config.toml
num_key_value_heads = 2
intermediate_size = 1024
norm = "rmsnorm"
qk_norm = false
init = "uniform"
init_std_up = 0.0279
optimizer = "soap_variant"
learning_rate = 0.00447
lr_head = 0.00715
schedule = "wsd"
doc_mask = false
Each number is 128 + 24 x the weight over its row's rms, rounded and kept within 0 to 255. Layers, rows and columns count from 0. The size above them is the row's rms in percent of the matrix's.

# layer 3 attention value, 128x384, rms 0.122, rows 78-104, columns 64-127
size [106 106 102 100 100 105 111 109 104 101 107 108 101 100 106 102 102 105 103 102 104 104 103 107 105 102 105]
[[112 140  70 123 123 118 131 135 126 122 122 131  92 152  98 103  83 137 127 125  83 124  96 110 137  99 112 160 106 127 133 121 132 123 139  54 112 178 119 101 156 163 132  97 165 117 140 146 186 129 150 144 161 125 148 105 161  88 130 105 109 110 134 128]
 [ 94 128 120 164 174 118 129 157  88  99 108  85 125 146 119 121 134 119 116 141 145 134 135 109 123  86 149 113 108 146 150 117 171 111 113 155 132 140 135 126 170 116 140 118 122 119 128 117 150 107 148 118  81 106 152 124 128 114 143  90 122 147 129 111]
 [136 106  95 127  83 131 165 150 129 125 116 136 110  60 109 146 131 174 130 114  90 157 160 142  98  88 159 154 133 109 112  85 139 165 106 110 156 109 142 105 122 140 142 112 127 136 128 184 126 129 148 155 101 121 113 129 136 148 177 127 151 136 149 120]
 [153 140 149 128 136 179 123 173 149 107 158 139 137 110 180  91  91 128 130 167  89 134  99 133 151  94  96 108 148 136 140 152 141 123 130 108 144 104 164 164 147 122 102 109 108 119 126 142 169 119  90 124  94 148 132  87 142 181  92  57 147 127 118 107]
 [ 92 100 151 105 113 163 151 151 159  91 141  92 127 139 115 126 122 146 109 167 104 160 168 158 178 118 141 134  82 146  79 134 123  93 180 130 115  98 127 122 140 118 101 124 104 127 164 129 138  82 153 163 115 125 124 131 163 159 137 162 134  68 151 104]
 [119 112  99 146 124 129 132  97 157 114 119 117  94 146  99 105 145 159 127 119 109 103 135 135 155  85 140 133 125 141 132 138 147 133  77 133 145 107 131 113 112 103 102 110 117 150 127 187 155 125 152 106 118 162 122 123  93 114 156 161 126 144 158 126]
 [143 143 121 121  96 126 130 134 125 104 161 142  87 106 143 106 134 115 141 124 117 133 114 104 121 113 176 144 161 138 116 135 130 169 152 122 135 123 151 123 142 124 183 128 192 109 126 154 140 114 123 132 117 105 132  99 131 110  39 117  90  92 161 128]
 [125 118 129 140 159  65 150  90 107 105  94 152  89  79 138  95 131 137 157  73 142 149 144  88 110 104 114 115 155 105 103 131 114  95 102 146 139 141 112 122 117 141 136 117 117 105 150 110 172 123  97 120 152 163 150 123  98 129 115 114 146  92 168 152]
 [123 160 126 171 101 130 105 114  86 180 141 161  96 141 136 112 114 118 100 149 122 107 131 140 116 140 196 131 127 136 131 137 153 132 156 122 146 122 175 131 140 146 100  96 115 140  94 172 129 116 155 150 109 177 142 155 139 153 133 155 169  96 125 151]
 [149  99 115 119 112 117 119 128 109  98 149 121 102 145 123 129 100 140 171 107 129 116 136 169  87 145 134 103 161 114 136 141  91 144 160 142 122 154 129 112 129 121 100  72 156  88 167 110 135 100 101 103 143 107 130 112 105 108 150 138  68 161 119 129]
 [169 126 113 144 123 116 190 116 107 123 113 118 143 148 113 150 137  93 145 158 141 100 134 111 137  99 127 118 149 153 170 162 163 108 139 110 158  99 104 151 165 146 113 103 157 125 146 156 136 132 113 121 160 149 124 127 131 113 118 190 103 149  99  95]
 [131 122 125 121 147 150  99 132 112 168  99 103 146 136 115 113  98 126 142 117 120 110 176 155  94 141  87 153  91 173 156 168 154 146 117  97 129  81 141 101 116 135  96 139 115 150  86 143 128  65 146 106 144 115 123 116 140  79 133 123 126 172 135 138]
 [ 93 140 122 151 109 109 131  92 106 122 151 132 167 100 138 110 123 144 103 110 133  95 119 129 145 122 160 127 102 106 151 140  94 109 163 125 182 131 117 111 120 154 138 130 145 129 140 119 104 127 130 141 105 157 134 100 135 121  93 106 150 150 113  96]
 [129  95 123 147 136 137 126 155 152 150 139 118 130 121 122 153 129 124  95  47 144 140 114 155 116  95 107 126 123  74 113  98 108 151 104  63 108 140 125 138 115 130 169  97 119  95 118  97 117 127 125 152  95 146 130 121 118 122 146 111 132 155 125 177]
 [ 94 151 110 174 146 106 126 133 117 121 138 146 101 140  92 125 131  97 114  95 136  61 143  97 105 164 147 103 160 133 131  84 160 123  94 105 139 120  92 126 131  83 143 143 102 162 124 119 110  98 143 143 127 127 127 106 126 123 113 116  90 131 146 131]
 [ 92 128 159 104 127  90 142 114 131 159 102 112 136 189  99 104  79 138 144 133  87 104 150 122 113 102 123 156 133 142  92 112 144 136 126 121 140  97 127 118 102  95 124 123 101 156 143 111 139 103 109 174 131 162 112 110 141 112 132 105 148 131 117 114]
 [118 136 157 131 134 134 133 130 129 162 143 112 134 132 156  93 135  77  92 116 135 123 165 170 137 102 149 134 133 137 191 145 132 135 152 110 140  79 121 114 132  91 139  60  90 101 151 121 143 109 116 120 141 119 163 150  93 124 123 123 158 121 130 129]
 [125  99 158 113 123  81 161 106 102 122 191 129 109 158 170  78 108  96 113 106 140 129  96 135 130 175 114  90 118 159 109 122 131 126 109 110 107 121 106 137 114 100 130 131  92 135 171  93 134 109  60 178 105 123 157 129 143  84 147 134  98 148 122 125]
 [130 126 189 130 116 143 139 111 164 118 115 143 133  90 123 115  95 163 141 137 114 145 144 118 130 140 153 141 100 108 103 125 151 158 125 107 127 131 174 101 128 140 124 155  88  89 151 149 131 175 131 111  87 101 116 126 139 122 135 169 108 144  87 105]
 [138 102 126 164 138 137  84 125 143 146 128 103 125 142 135 126  94 134 151 126 106 145 116 138 138 130 187 131 134 147 103 146 119 141 170 140 121 135 125  73 102 128 149 152 176 144 125 150 143 134 122 132 121 162 152 127 153 146 126 135 139 123 116 121]
 [134 156  88 144 144 140 126 120 131 157 152 132 122  97 115 127 149  94 130 139 155  77 130 120 132 108 130 129  75 172 109 143 124 131 132 128 120 102 117 145 136 162 169 107 101  85 100  97 119 159  87 113 138  87 108 133 107 129 115 116 135 106  95 120]
 [104 112 130 112 130 119  95 101 133 113 108 143 158 108  96 130 115 126 155 100 157 119 162  77 113 129 121  95 142  84 127 140 118 105  99 122 124 129 155 117 128 175 127 166 152 123  67 124 135  53  94 164 152  86 149 125 167 131 105  83 141 129 153  80]
 [ 83 144 141 141 141 123 169 156 139 149 197 112 102 110 108 112 124 104 137  92 140 103 114  98 135 118 120 149 152  99 111 115 131 125 167 132 104 114  77 102 106 114 118 105  91 132 103 147 159 166 140 164 112 120 148  97 137 128  98 119 126  91  83  76]
 [126 146 135 150  95  97  74 157 162 133 117 121 127 147 133 147 155 134 109 126 137 125 133 153 115 130 108 103 123 124 175 106 128 126  85 127  85 120 111 149  98 146 102 128 178 117 121  99 154 101 129 100 128  87 154 160 165 184 133 101 115 114 157 131]
 [125 109  97 142 110 114 105 140 118 130 127 116 127  85 109 127 107  90 123  95 122 140 130 127 112 113 153  97 135 160 144 111 163 117 113  77  92 114 135 123 148 111  92 135 158 109 117 104 141  85 138 132 117 134 112 143 106 174 152 135 139 130 146 132]
 [118 135  94  95 112 132  87 128 111 122 124 113  94 124 146  81 114 107  98 107 132  99 118 145 153  95 160 116 117 115 107 111 127 120 116 132 123 141  98 131 139 135 120 129 135 154 164 158  65 122 152 120 140 129 104 125 130 171 147 121 127 114 159 101]
 [ 72 139 144 112 102 108 118 112 117 128 149 157 157 128 156 103 195 152 130 143 111 151 103 146 122 139 122 131 125 120 114 116 121 138 109 127 177 186 126 150  81 137 139  91 112 115 112 106 161 131 144  98 135 148 157 114 140 135  82 138 118 100 149 119]]
# layer 3 attention output (transposed), 384x384, rms 0.117, rows 206-231,270-295,334-359, columns 64-127
size [100 101  94  97  95  98  94  90 102 109 102  97 111 103  91 101  98  95  89  96  98  88 105  99  97  97 117 117 118 113 115 119 134 122 113 109 119 121 107 105 119 117 107 122 119 115 120 121 117 116 125 115  92  91  89  94  94  95  89  90  95  92  93  99  99  95  85  97  94  96  95  89  97  94  94 102  93  93]
[[115 136 139 111 119 108 138 143 108 130 105 112  97 110 145 152 126 142 132 150 103 130 130 148 126 118 104 179 148 145 101  82  99 133 133 118 114 170 123 113  95  94 136 143 159 125 167 146 159  80 120 109  77 136 100 147 139 146 149 130 131 141 136 133]
 [149 157 113 130 110 130 118 127 132  91 144 124 137 129 155 124 124 133 132 106 180 137  85 122 110 132 113 125 111 129 139 173 113 127 147 164  89 189 105 169 104 128 145 119 131 162 158 102 138  79 122 162 120 105  98 124 121 117 114 154 110  74 142 154]
 [147 130 132 176 126 131 138 155 142 129  88 172  64 125 160 122 161 108 155 116 155 140 108 153 116 146 155 126 130 188 161 121 134 157 134  80 120  87 127 133 159 135 165 179  74 107 136 181 118 198 121 131 132  92 110 157  90 142 133  95 104 127 123 146]
 [136 156 116 140 141 110 127 143 149 132 104 115 128 143 160  95 133 117 127 135 111 145  97 136 109 176 149 104 153 164 121 109 111 141 190 122 151  80 166 131  82 151 150 106 140  92 100 167 151  83 100 150 124 118  82  92 168 131 131 145 115 136 140  55]
 [ 85  92 144  86 126 121 168 119 105  91 189 127  72  86 118 104 122  92 144 161 121 123 174  89 127 125 128 170 178 114 143 172 115 113 150  89 158 154 112 124 122 117  81 189 120  98 134 118 135  84 165 139 153 144 102 130 113 128 148 118 124 130 131 101]
 [ 99 146 103 109 129 112 136 155 139 146  88 129 132 147  98 111 136 114 134 134 172 113 112 127 140 138 122 159  65 177 130 150 111 124 123  88 147 110  99  95 113 108 130 120 163 136 153  92 120 111 136 115 110 128 117 123 102 146 110 144 150 154 124 144]
 [126 113 126 130 136 100 151 142 125 132 132 115 117 133 115 143 118 103 109 143 117 115 144 121 141 120  81 136 142 145 152 126 156 133 104 186 109 133 129 148 159 107 149 126 130 157 134 128 122 115 133 151 135 118 158 131 100 127  85 143  82 112 145 142]
 [126 142 136 134 134  89 106 102 134 180 129 163 126 150 128 145 115 168  98 133 136 153 139 165 115  98 138 115 164 105 111  90  85 116 128 135 166 129 120  85 127 118 135 120 154 109 168 145 144 131 112 117 129 105 102 139 131 137 116 127 115 137  92 115]
 [106 107 124 166 127 158  83 124 176 200 106 132 126 111 143 136 106 100 157  85 175 152 133 127  89 147 142 119 140 127  78  96 111 136 130 145 111 125 118  96  97 150 113 113 129 133 129 112 152 144 118 123  60 120 130 105  96 105  97 143  68 116 126 136]
 [128 168 126 102 123 119 108 110 135 149 144  95 110 159 116  83 143 136 113 126 171 115 135 159 166 111 109 103 129 151 149  73 117  86 118 145 121 128 153 103 108 111 119 119 133 102 144 144 121 151 146 132 140 131 118 101 117 126 130 129 135 116 114 156]
 [129 104 117 133 128 116 145  74 114 135 161 103 120 139  99  77 127 100 144 145 118 159 139 131 138 136 114 113 138 171 140 138 118 149 107 123 106 169 116 127 150 156 137 149 141 124 125 140 140 115 158 116 151 135 143 109 152 155 160 186 125 125  98 116]
 [176 129 139 163 101 130 169 159 169 115 101 178 104 170 120 119 158  89 161  87 134 122 144 161 131 152 155 110  87 131 142  93 151 157 152 151 112 128 103 145 166 125  87 113  83 119 142 127 132 119 135 132 151 102 150 100 119 101  83 129  87  88 119 118]
 [143 106 120 178 137 121 147 141 122 205 156 133 145  89 133 147  75  91 117 151 110  85 122  90 142  62 106 124  61 113 164 137 140 117 129 109  95 136 178 125 113 122 133 116 162 137 139 173 160 114 130  85 121  88 102 126 134 137 123 116  87 114 122 127]
 [121  60 147 173 139 117 149 115 144 167 136 150  95 134 114  93 101 137 136 152  96 142  98 184 126 118 135 121 160 160 173 156 152 147 119 145 123 168 141 135 142 130 141 118  94 140 115  98 117 116  79 115 159 140 123 121 151 141 109 109 133  95 116 129]
 [ 98 163 116 132 108 151  92 122 109 152 143 134 167 129 122 127 118 136 176  92 121 118 124 118 154 104 149 127 143 150 130 129 101 161 118 169 116 125 119 104 152 144 129 167  95 119  53 141 147 151 131 167  97 142  70 143 110 135 104 102  65 126 128  87]
 [153 152 166 120 117 143 147 125 124 124 140 135 126 125 148 146 150 154 127  70 132 114 119 114 127 163 122  97  96  80 122  87 118 138 139 108 140 122 115 125  70 120 132  95 140 154 145 108 143 112 121 126 109 133 174 156 131 128  91 130 122 147 152 136]
 [178 114 150 134 138 164 132 149 150 167 131 143 110  99 154  85  96 122 139 164 125 146 153 146 115 106 109 142 111  94 117 138 125 114 160 106 137 129 149 163  95 106 121 106 146 129 148 167 112 139 134 134 129 167 186 141 156 151 129 149 112 132  83 125]
 [135 124 112  90 138 103 157 142 117 152 119 139  70 130 124 133 157 156 144 147 121 107  72 125 157  73 121 132  99 140 139 199 114 109 105 110 134 117 123 101 139 136 179 114 114 127 145 113 116 129 170 190 131 127 135 134  83 116 105 141 105 128 110 151]
 [112 127 165 124 132 112  93 144 107 166 118 103 133 115 136 111 106 138 142 107 104 101 148 112 152 139 145 134 172 101 136 147 129 146 111 150 167 145 132 139 115 122 133 109 142 113 131 158 117 130 182 149 142 126 133 122 119 147 173 134 123 151 155  88]
 [ 93 136 136  98 119 113 158 144 102 148 101 129 108 131  73 138 153 119 186 110 129 121 131 190 162 133 170 151 123 116 108  96 169 163 109  74 107 102 115 151 105 144 196 162  79 143 176 140 118 108  93  95 125 140 120  97 123 119 132 150 125 143  97 140]
 [165 107 117 142  87 171 148 141 121  96 129 134 108 116 147 131 106 156 119 147 156 168 132 118 112  91 177 133 115 105 150 137 112 144 161 147 134 184 164 140 121 121 116 134 120 129 148 142 132 127 182 139 124 134  95 104 110 154 144 172 147  96 120 143]
 [116 135 119 111 155 168 135 154 173 188 141 139 141 144 128 107 139 102 144 173 145 123 132 153  92 124 132 154 120 123 162 144 109 152 106 120 132 140 184 114 109 138 133 103  98 125 106 153 160 138 114 120 119 137  99 151 162 139 127 120 139 105 120 105]
 [105 134 108 136 179 154 136 106 170  77 127 153 100 130 112 115 131 149 136 104 154 175 121 107 118 146 175 170 108  71 141 123  88 150 173 133 153  90  74 115 120 120 139 118 104 150 132  99 135  92 134 120 156 140 135 153  75 107 125 149 152  92 158 133]
 [ 61  92 146 121 127 138 135 177  97 109 190  99 134  98 123 120 140 120 185 123 142 170 122 128 128 132 156 153 125 149 123 119  83 176 153 107 164 138  69 143 159  97 124 111 125 139  66 166 130 122 114  62  97 157 111 135 142 105 122  77 134  86 126 127]
 [161 168 150 123  92 123  90 143 113 127 127 107 162 124 149  95  96 128 140 127 168 121 133 133 110 128 117 175 148 155 119 136 166 105  81 167 127 129 125 111 142 123 109 130 113 112  94 126 136 123 147 131 130 146  99 113 129 159  78 133 141 168 184  77]
 [122 134 127 115 119 130 176 131 118 108 133 107 134 133 139 141 140 101 117  98 139  88 114 129 107 114 139  99 145 130 179 145 101 155 128 119 104  94  76 129 146 145 128 129 114 146 131 121  96  86 148 145 141 139 189 143 113 107 103 135  80  79 121 123]
 [126  89 112 111 117 139 133 138 148 165 169 137 106 136 128 123 123 115 134  82 136 132  93 165 116  90 151 128 109 161 145 152  90 175 159 142 104 127 132 163 122 139 113 117 193 119  92 155 133  94 132 142 135 100 100  99  91  95 140  95 124 166 110  96]
 [120  96 161 103 126 148 131 152 143 117 194 127 113 152 128 129 133 104  96  87 119 136 121 148 142 139 180 119 126 123 124 178 104 118 140 188 138 122 199  85  99 108 134 116 129 130 115 121  91 137 128 115 126 123 110 130 125 103 140 128 123 104 128 150]
 [100 138 100 167 100  94 174 120 172 126 116  89 136 116 101  86 154 148 142 112 118 153 130 114 159 112 147 149 113 147 130 132 137 111 131 115  75 122 122 127 137 129  92 184 119 111 164  95 104 104 108 107 126 144 151 142 126 119 189 121 143 148 148 101]
 [153 163 152  72 118 128 201 147 134 131 138 168 148 136 137 122 158  82 108 160  97 144 116 126 185 129 147  98 132 120 144 121  93  98 108 139 123  69 137 134 161 110 109 106 139 154  88 145 153  94 158 121 118 149 133 159 137 136 149 110 122 159 150 127]
 [126  73 150 175 121 114 130 162 135 141 139  87  94  97 105  99 126 118 149  94 106 101 123 179 113  93 151 144 132 145 109 132  58 131 137 100 109 108 121 132 126 146 111 117  99 132 137 122 115  82  75 167 109 104 145 116 123 146 115 141 161 133 122 161]
 [ 58 114 137 131 162 136 165 132  81 108 119 147 102 136 122 137 105 142  88 128 138 132 104 143 134 133 116 118 130 108 119  77 138  72 103 114 159 105 154  73 120 140 111 101 140 165 169 131 168 125 101 139 129 166 131 136 149 124 126 152 110 158 155 143]
 [112 155 178 119 153 155 125 134 144 193 132 102 109 149 103 131 130 112 115 115 122 163  98  94 187 112 112 139  89 126 157 132 116 138 122 139 126 115 133 157 132 113 147 157 160 167  73 162 140 129 133 144 117 115 124 101  98 140 106 124 130 134 167 154]
 [114 109 122  92 176 109  78 125 124 159  53  76 114  96 147 124 124 130 119 110 110 126 163 107 154 118 114 164 146 119 139 149 110  92 111 121 167 128 140  74 145  98 126 138 120 111 135  96 111 137 112 120 129 119 118 106 107 127 128  82 138 141 124 155]
 [ 98 133  81 132 135 122 121 161 132  76 144  91 105 116 123  83 120 103 123 168  97 160 142 113 165 133 196 139 166  78 131 153  99 140 152 137 104  94 134 146 145 119 116 155 118 146  80 163  87 123 111 118 143 141 138 179 152 130 169 171 122 179 163 145]
 [125 109 124 116 115 107 145 148 144 148 144 147 102 102 120 110 120 107 112 115 168 122 119 148  94 148 107 169 117 115 129 157  96 138 158 129 160 133  67 122 150 181  98 123  92 126 126  97 133 145 111 145 139  98 136 149 127 142 122  94 123 113  71 148]
 [129 115 116 200 104 120 110 122 122 111 117  99 105 108 116 190 128 128 161 112 111 144 111 129 110 180 176 115 126 128 154 116 130 132 163  95 102 142 169 151 153 135 122 110 151 127 121 170 168 133 104  95 106 154 135 107 144 168 133  91 149 159 125 132]
 [148 131 141 109 125 126  79 107 103 124 162 123 120 100 131  95 140 104 127 107 130  70 122 153 150 146 111 131 146 128 108 140 106 117 174 123 133 135 153  79 117 111 127 114 128 161 126 160 136 143 116 159 115 134 134 140 108 118 166 102  97 149 106 113]
 [100 104 185 132 104 105 170 125 117 124 146 155 125 118 134 131 117 151 114 120 123  92 160 140 141 161 168 115 145 126 102 132 134 149 121 148 133 104 145 153 149 164 141 133  93 102 124 161 124 134 147 134 135 114 113 147 142 133  96 155 196 114 177 162]
 [118 109  88 127 153 166 181 162 135 147 147 117 149 119 110 111 109 134  83  67 150  98 122 125 153 120  89 116 110  44 150 148 147 116 133 110  95 151 108 159 141 124  91 128 128 111 120 119 151 128 122 113 143  91 119 153 103 122 134 115 162 114 152 123]
 [159 150 174  96 148 113 106 165 102 127 137 150 118 109 119 113  98 128 123 120 160 113 131 114 153 136 150 104 118 105 134 149  92 181  79 133 128 115 138  92 137 130 145 117 122 139 129 134 149 169 153 120 117 110 133  91 125  99  87 104 140 131 135 138]
 [124 116 154 155  71 103 120 140 178 105 116  72 104 161 154 145 120 169 160 116 151 137 145 165 129 114 113  79 117 106 111 113 146 141 127 162 118 124 146 125 114  66  91 141 132 111 115 116 136  98  88 178 135 129 130 131 143  45 155  97 152  86 125 133]
 [ 88 110 109 108  85 157 131 192 185 132 112 142 125 102 114 123 126 135 128 128 151 139  71 151 100 123 151 159 126 158 141 113 100 135 146  97 147 149 158 121 119  64 138 118 113 152 130 111 122 154  94 105 173 126 130 143  81 135 116 105 132 149 112 153]
 [130 130  83 128 120 142 137 103  91 169 135 113  89 130 199 126 101 125 121 135 102 127 172 124  95 144 102 171 124  92 198 156 123 139 145 113 142 112 106 151 187 104 160 125 150 121 123 130 151 152  84 139 138 116 125 160 113 166 120 112 138 163 118  99]
 [125 135 115 110 172 137 151 118 122  89 147 137 146 115  73 125 118 157 109 151 139  61 107 130 139 109 129  96  99  96 126 121 106 135 148 164 127 138 151 108 149 120 145  95 126 151 164 137 159 148 130 113  88 146 100 146 160 114 130 124 158 112 125 114]
 [130 120 135 109 144 146  86 159 120 149 167  93 121 148  88 125 149 134 107 144 122 123 160 124 147  75 114 152 114 103 146 146 134 156 134 125 163 124 122 107 148 137 132 123 149 104 170 156 130 123 152 178 101 148 149 146 160 109 133  99 119 143 114 131]
 [ 89  86 115 116 112 175 118 114 118 133 141 127 155 141 153 137 112 163 141 180  94 116 124 144 125 151 111 117 128 147 158 113 143 158 131 119 151 113 139 144 160 148 131 133 129 118 134 119 141 159 169 127 170 139 112 154  95 129 119  79  92 105 145 115]
 [115 117 140 136 135 111 133 145 123 142 125 134 120 107 119 152 125 148 104 154 191 132 118 112  86 132 107 131 126  56  62 144 122 129 139 132 137 127 136 112 104 106 119 115 146 120 127  92 119  88 176 180 122  79 106 111 138 114 146 137 116 133 136 104]
 [155 137 107 126 160 111 112 112 110 145 162 153 121 122 125 147 124 147  54 135 114 129  79 105 114 114 135 125 116 136 152 132 122 161 135 151 102 119 113 128 118 163 115 133 133 138 148 161 142 113  93 157 134 119 134 148 108  98 121 128 102 110  92 142]
 [132 151 171  97 115 139 146 155 155 139 160 154 145 120 106 127 160 138 109 156 119 133 182 170 126 142 145 100  98 129  99 125 141 122 131 126 137 117 149 128 115 133 165  97 113 154  97  86  98 170  96 119 117 102 151 137 125 182 132 107 195 119 159 154]
 [149 111 104 118 163 107 118 155 115 138 130 120  78 152 147 107 141  99 190 163 143 171 130 131 151 151 167 117 121 163 136 106 129 121 157  92 129 168 119 117 163 129  91 138 119  92 119 102 125 165 155 158 132 127 121 140  95 148 139 112 118 114 145 129]
 [102 157 142 119 135 110 143 159 116 153 138  87 134 152 138 112 133 144 149 139  89 127 144 110 126  83 166 135  95 124 142 119 140 120 112  91 135 107 112 109 130 112 152  80 134 110 140 108 125 117 156 137 106 160 131 134 127 122 109 101 136  92 136 152]
 [131 125  92 128 154 113 153 136 150 131 165 120 149 120 151 128 178 150 121 135 114 134 143 152 158 126 126 100 106 113 129 120 110 132 142  87 115 111 151 139 125 127  46 120  99 128 163 130 116 139 165 116 112 114 117 164 147  66 169 129 106 114 151  83]
 [115 123 158 116 149 184 140 178 123 146 117 148  99 122 160 110 121 107  90 137 129  61 131 178 125  98 136 148 141 147 152 110 125  96 125 140 108 117 155 130  91 139 138 117 128 156 110 103 115 125 131 114 123 102 108 130 157  90 129 117 124 127  85 161]
 [107 155  96  72 143 117 154 119 131 113 170 107 160 107  77 135 157 121 149 136 108 147 125 154 156 106 144 116 124 127 126 112 131 100  94 146 150 175 112 137  96 124 113 126 130 103 106 131 111 100 152  94 112 138 152 116 127 125 120 115 115  99 127 118]
 [113 115 164 126 166 111 103 144 152 101 139 124 145 113 159 161 120 138 126  94 116 103 101 103 154 123 121 152 100 108 118 155 124 109 157 130 102 117 115 183 147 126 140 140 122 115 180 110 155  97 123 194 122 166 154 138 154 109 198 152 117 111 118 177]
 [134 130 160  98 116 174 166 140 145 133 110 139 112 152 136  92 166 137 118 114 112 101 125 122 154 172 125 133 139 153 146  94 103 129 131 114 121  78 101 170 117 121 142 149 100 147 126 134 106 140 106 129 176  70 117 120 123 159  79 132 127 149 131 110]
 [122  85 119 143 165 134  56 122  87 104 131 146 176 149 145 152  90 139 124  91  95 107 140 166  80 126 103 145 117 126 116 154 148 172 111 171 104 175 157 142 142 121 124 178 142 102 161 103 182 157 130 150 113 153 141  76  97 125 101 144 122  86 118 105]
 [147 155 129 187 167 127 119 129 138 181 126 137 143 100 142 134  73 128 144 107 137 140  90 118 113  92 120  86 149 125 162 131 107 105 124 126 117  96 132 100 135 119  79 148 161 137 116 137 128 112 160  88 170 127 143 137  92 126  95 150 140 158 130 140]
 [135 164 121  78  97 145 118 156 153 153 111 108  91  82 131 140 140 119 147 126 139  88 114 174 106  98 114 148 121 172 110 180  93 106  88 100 132 154 106 145 161 130 138  98 117  77 138 145 137 113 123 172 125 111 143 109 136 121 132 124 130 144 139 157]
 [156  90 123  96 127 139 130 106  99 128 117 138 140 170 152  81 124 175 151 135 115 106 127 107 157 146 147 153 135 118 124 146 164 137 100 141 153 116 122 107  83 113 154 123 157 110 115 163 136  68 130 134 136 132 154 135 171 158 158 126 147 118  76 103]
 [132 137 106 145 127 140 119 139 151  96 160 107 143  69  97 132 127 125 130 101  83 107 138 138 148 136 106 139  99 104 145 128 125  79 103 132 187 132 139 128 177 144 100 108 156 141 103 124 114 132 154 146 111  96 100 134 150 138 158 138 144 168 116 101]
 [111 103 128  99 159 112 113 145 136 110 138 105 169 128 120 175 138 152 139 100 131 188 116 159 100 113 149 172 139 123 118 135 151 114 127 137 118 147 167 102 147 146 117 134 156 111 123  85  85 116 168 106 162 151 116 154 158 137 144 119 124  96 163 169]
 [123 131 124 118 121 138 114 171 122 121 173 129 168 115 135 123 137 134 115 168 120  92  92 118 158 111 130 134 105 156 135 117 135 158 140 117 110  93 152 120 116 108 121  98 154 100 123 145 111 107  97 109 126 154 138 130 168 170 174  89 115 117 180 150]
 [111 189 168 101 116 135 102 151  89 115 147 150  87 166 128  82 147 147 102 128 160 135 108 165 166 156 176 146 162 103 128 155 109 154 122 127 118 118  81 128 136 106 141 105 136 142 144 119 106 143 127 139 103 156 114 138 113 108 154 127 111 118 112 112]
 [134 147  99 124 176 150  86 163 135 124 126 104 103 141 114 146 156 117 107 106 130 114  93 143  97 149 147 134 110 108 106 146 137 117 123 107 126 118 146 122 119 115 125 167 182 112 167 113 140 157 118  90 142 153 149 154 135 124 130 130 190 103 187 184]
 [158 184 141 160 140  98 131 123 106 131 108 148 157 124 116 145 154 144  75 135 173 131 105 108 141 127 122 132 114 115 113 100 117 116  99 112 159 122 126 170 163 147  95 114 154  95 121  97 160 120 186 148 117 147 145 122 156  74 131 134 131  91  97 141]
 [ 97 139 133  85 114 112 120 132 125 152 130  84 104 112  76 128 146  96 135 142 137 142 132 132 166 158 157 148 150 127 121 169 104 128 146 133 143 151 122 148 111 104 125 153 104 161  70 147 108 119 106 118 128 148 103  95  99 142 155  78 121 124 151  91]
 [126 122 149 156  77 138 147 113 107 134 131 141 159 145 185 149 103 151 174 109 157 104 116 129 123 129 165 140 148 103 146 119 138 170 104 131 130 100 105 118 135 142 103  94 115 140 169 170 120 135  97 126 111 131 103 141 138  71 138 149 153  77 129 130]
 [156 107 108 129 122 149 178 147 179 131 153  77 126 146  99 131 144  98 136 158 130 151 192 120 130 156 167 123 119 146 137 151 156 103 183 106 112 156 120 121 128 143 149 128 111 144 142 160 134 128 154 114 129 129 122 141  86  95 142 110 133  99 183 134]
 [144  87 140 124 140 100 129 127 114 127 152 119 157 144 100 158  96 124 110  96 117 127 180 140 128 106 127 134  91 165 123 148 160 108 158 162 119 127 200 139 151 153  85 110 149 117 142  96 170 150 156 176 153 156 155 161 119 105 119 152 128  91 125 130]
 [130 121 117 138 149 131 152 130 127 107 146 137 127 117  95  96 144 129 124 131 116 141 109 115  81 136 190 125 143 102 145 140 114 114  92 131 160 145 148 102 112 168 147 138 144  93 108 157 140 115 151 115 129 134 114 134 123 115 105  88 127 129 139 112]
 [124 152 109  95 138 140  97 134 144 160 167 100 129 124 107 147 151 128 168 126 123 139 184 134 119 116 117 128 103  92 122 141 146 120 153  93  99 115  92 152 148 165 166 139 121 118 105 129  99 118 140  94 130 142 164  93 145 134 129 119 101 159 163 157]
 [138 140 107 104 167  82 142 115 122 141  95 129 157 101 122 100 115 153 133 148 123  98 142 137 173 139 115 122 115 146 102 112 133 137 117  97 127 134  87 134 112 155 132 126 157  99  93 155 159 147 111 164  85 132 139 158 136 151 132  92 103 147 147  97]
 [ 81 107 130 110 127 172 160 109 117  91 109 123 167 129 121 172 102  90 145 136 101 138 140 162 112 116 117  71 118 152  97 149 148 163 139 153 104 156 141 143  83 141 136 112 119 154 163 104 128 112 125 137 124 119 131 136 166 116 112 141 134 185 151 114]
 [150 101 115  90 105 128 133  89 136 148 111 124 130  85 176 112 101 147 117 114  86 144 139 101 111 102 129 114 118  81 144 139 117 108 112 163 146 102 157 137 119 130 153 143  86 132 145 140 102 149 112 140 110 104 163 133 136 153 109 129 137 148  88 118]
 [161  90 150 165 139 141 107 137 117 161 123 140 134 135  84 111 148 146 163  94 119 153 147  95 148 120 158 129 129 140 111 114  92 111 148 106 133 119 136 109 114 146 124  75 135 141 121 100  70 122 116 143 141 146 125 174 115 116 131 109 114  96  96 185]
 [137 114 101 149 145 120 145 164 163 135 151 110 174  95 163 136 137 108 146 113 100 127 154 146 158 113 132 165 136 144  64 139 139 141 144 126 107 161 138 174 151 109  76 141 127  86 155 105 133 101 110 128 119 147  93 148 143 140  97 105  99  79 144 137]]